Each number is 128 + 32 x the weight over its row's rms, rounded and kept within 0 to 255. Layers, rows and columns count from 0. Numbers have three digits each. The size before them is the row's rms in percent of the matrix's.

# down: layer 6 MLP down (transposed), 1536x384, rms 0.271, rows 844-857, columns 192-287
# up: layer 6 MLP up, 1536x384, rms 0.149, rows 845-858, columns 192-287
down844 095:099147118177133133127185139140124057132111141141149143135226176146124142082044131089095064086137139134124117130155155099144142181180150153164123154080139142145135039131118128116102134115091115140147128136096154100117099123124126128158065119102134146092118182151149109147092097101149124149
up845 098:127183106175098186163099098142163054134134128162112200091127162170137116034111100164118114108128146136096154096162171048164132114112082112093108137173122142128120133097111118099119103117123125152147161223116094123081100146186134161173114168153119174099173101085082125144088093106137121088
down845 090:093073119133093172148098136096124156069145130161142125054161136150122110184158128130118098130134142126129143184132125130144160114095075150132127057149093188158111132127149133109132096131121113144112121099113102151073122121160133138135094134112128089151152128125062115105116124106106113160
up846 103:133130109121122187140147119132121101190081129120121126114080173146146194121133149176117091117140155144129147122056179129119084137171147176185192106027150189130107157190112066110092160093112146133157087159081064167122158099083131118148132111044153126117132122142133060140080128091205192124
down846 101:093173154112169046160131109111125110057161128101088124085173103076103114092124103156179150084034133113164153090092118148127133114153095134164135102147137135145176172245103112151101177135050114071142104128110093197119152167063114161140164105090117151117106144152099120142098158056126090134
up847 096:039116126182099135156083145161139129088095186174092127122132129075132131155152193104115107117109127095132153092160152087131185109090105096127159174121165084171115125163132161130154142129158108114189104066108066101143143112161087133090095158155081068107091103146175108118144101138144155127
down847 096:145129206134180157109087102131140122109123128155119079158109160117105158153100089101171132124147159153148138132198095167168112109095068166116112085081092091115102114103155126125109133112132161097137110117102120076191134129191099084117131183161042164151093135060092132172160100084157135132
up848 087:106098074088119074096185153174146175102168087094094125119130118143110082108127183146147104118121134110124103119173166152160071110156162140141165067123173092102107131133139073117144137075059215140057111193092147126087094143100175155144126031124082148126087184152122140106130151069105106182
down848 093:187136093108127148156089106106166020128099119100158120124131123199065123146152090171139106138151096071095135096143119109093141078091149125147141127181136127126170119129128145105123159115125083181235110070127111168162183063121097088137158101126131114111106109166063120105086192105108103135
up849 099:183134038041138106127133102130147145182074107160135108103105101135134114139166156123190181132162103120145136131095112122120119138185188085154072096115116148133158167094139136139154129129107017149155132102112176150147096119168087143126161130138149156112106117116114151103120070113141167168
down849 110:093098101103148187127157106136170184125104148129168134117090133171086121138182129156100126093088138124145152135064057152129122128156144147168115153092147123105142101129126151144084172108089106156072095161112145123127149069167139119090135147121181137133100103120134102151159101072072109075
up850 105:121088169148105159112098117109067106141113167140162103153080093128113144076097122067103158184135116189119085133184111088212098081142137134128120063173159123111151099180165114177149156144149073131089134169108108125153118103115154111154141149077096159066150132163147096136105146118154167072
down850 104:152138089216104160129126134106100111118142153102095166094090068108171149115115129178139130101105109137145156162114183150088119141075132179151171145158162164108083057106155208165072106148151186163177104086096147097086168126144073126090142093165132132129135117151088084044134116148134126166
up851 099:080135128198146080110128143112092159132125131127112120154107138176120152132131115164085160200104110126145166132073114212083083089099094138114122121093085178158193098095090178134065163103118095154123180153131133117133087137104141106139168129119170199141123160215078111098108143160163172152
down851 101:148112139206122109130087168063139111131090135099128170051158083074155156155141061171091095129115126112120150124113196112106176130100141176098181112102120128116085097163084115075150164129119164157116159132144148062154138153183124139136111116160166170101171131143100102099139057072104126188
up852 093:132081076131056146102160095164085145128128119132072149163105141110118142161107037132080099098052111177168108164111137064125161077091122123086145138138100122132199133179170194147126117109107080074189117113162172089190076066228159156141116079120142167137073102111108191099129129111135182141
down852 090:167193088106167141110167155157094149074105036187179133128080147164147127174089096152125117097146168150068141137216100128089161125120191125137133146120152135147119167078117107100091131072085094131087110084121137193127132133103098148190080091121155138112121086188086129145056228146139095092
up853 107:175120138110131123122146092078091127089051155075130121140103148184130112146123121129137107061120168141118151126125138052176130149037096152163143121196126155135141137120072144119163112117121108149131135119099171148108082135110113119157129104137192115116132112125155172182154081157176105201
down853 101:160139135123123126127183145086111148106126074129132092121141152113105136143090108148128100188175132110143131141142058126121165114116162192116117115140127141151075064116121118134106101108133162128134159159119095034122071172116119152100097143132117133108068144205143067121147091120150095074
up854 101:081083108138170111161161126075166151139097111191181136058132154168191115096149111193129114153145099108138120128107142091140160124193145119129142103131084135128094152130101173109048192088093136106134149112116080122138158140098067154154161123178115097130099048130098141168128162108063178060
down854 096:108241068113122108095148111074118127148108129147104149112161150114113129136129094134104118100067191108138104080180141142131106162129118152124171137162128150151108092138147119048171107118116134104113152185132077178078109122142070130150142099114109132109136102115080088048132127159118148096
up855 101:128099162102091083125141124169130129205151170095072117160102096158138096141083130149140147133153074121126149126092099109143101151103175146120120098103087149141101161142155160087136172169111145119162138182145161095123136135097168132187085142138046158148090126128120076151171106083102161112
down855 102:103141076156136173165140088137069174108130153218114154109134066095141123149119075141112105162125130138136052075094126134105116157080162099091131158163141134147065133113177161100163136070104107083118109162125129105134168158116109125192110121158172091096195144115104083093126171124088126130
up856 102:131181115136130116059156146162178134130128097132107059130150170125128048126110121163158109119161076116102164148135122096085135153096143101142164106138096078116197117113105160122178182110144156139108125144087158197089082157099102168117181099165130082129134095156047137110147108183148153160
down856 110:148143138192139117065107133086143142097114120106116158173151142157155097104101093136142056070113127127140137136114200152153077129143137078114105132142046069110120142138123124071058110114110133161185083142135160151140134145136154172173145115141199093124146107115169087144114143111096200144
up857 095:097126173112055168144141131083160157210133145108151113143133127146083121179109127111111149112115140166117158163146071113133125152085088127133123185105133125112050090123076123134156118132137154089188119113119121088135050109124115117099109141108080143173161120117156107125127149132083136143
down857 095:128082115102161151170072111139119086113168118141091127106087123091132161129159142138111153104097076166131133124134104186171153145126097138072101145106131136126119136136094120110126141097125144039052165157087127136123155105155150055112170159120086161146132150124128160097159145132104137105
up858 105:141087112122136100151125110146163094084141120127070121135167174119126143144097116164182118057055131104150123079078075083138130077136149144142178150189118132113146140102110133167171148151153086168127134143065110115129129134137105196096044132107089137114053148133163172125122165159143134133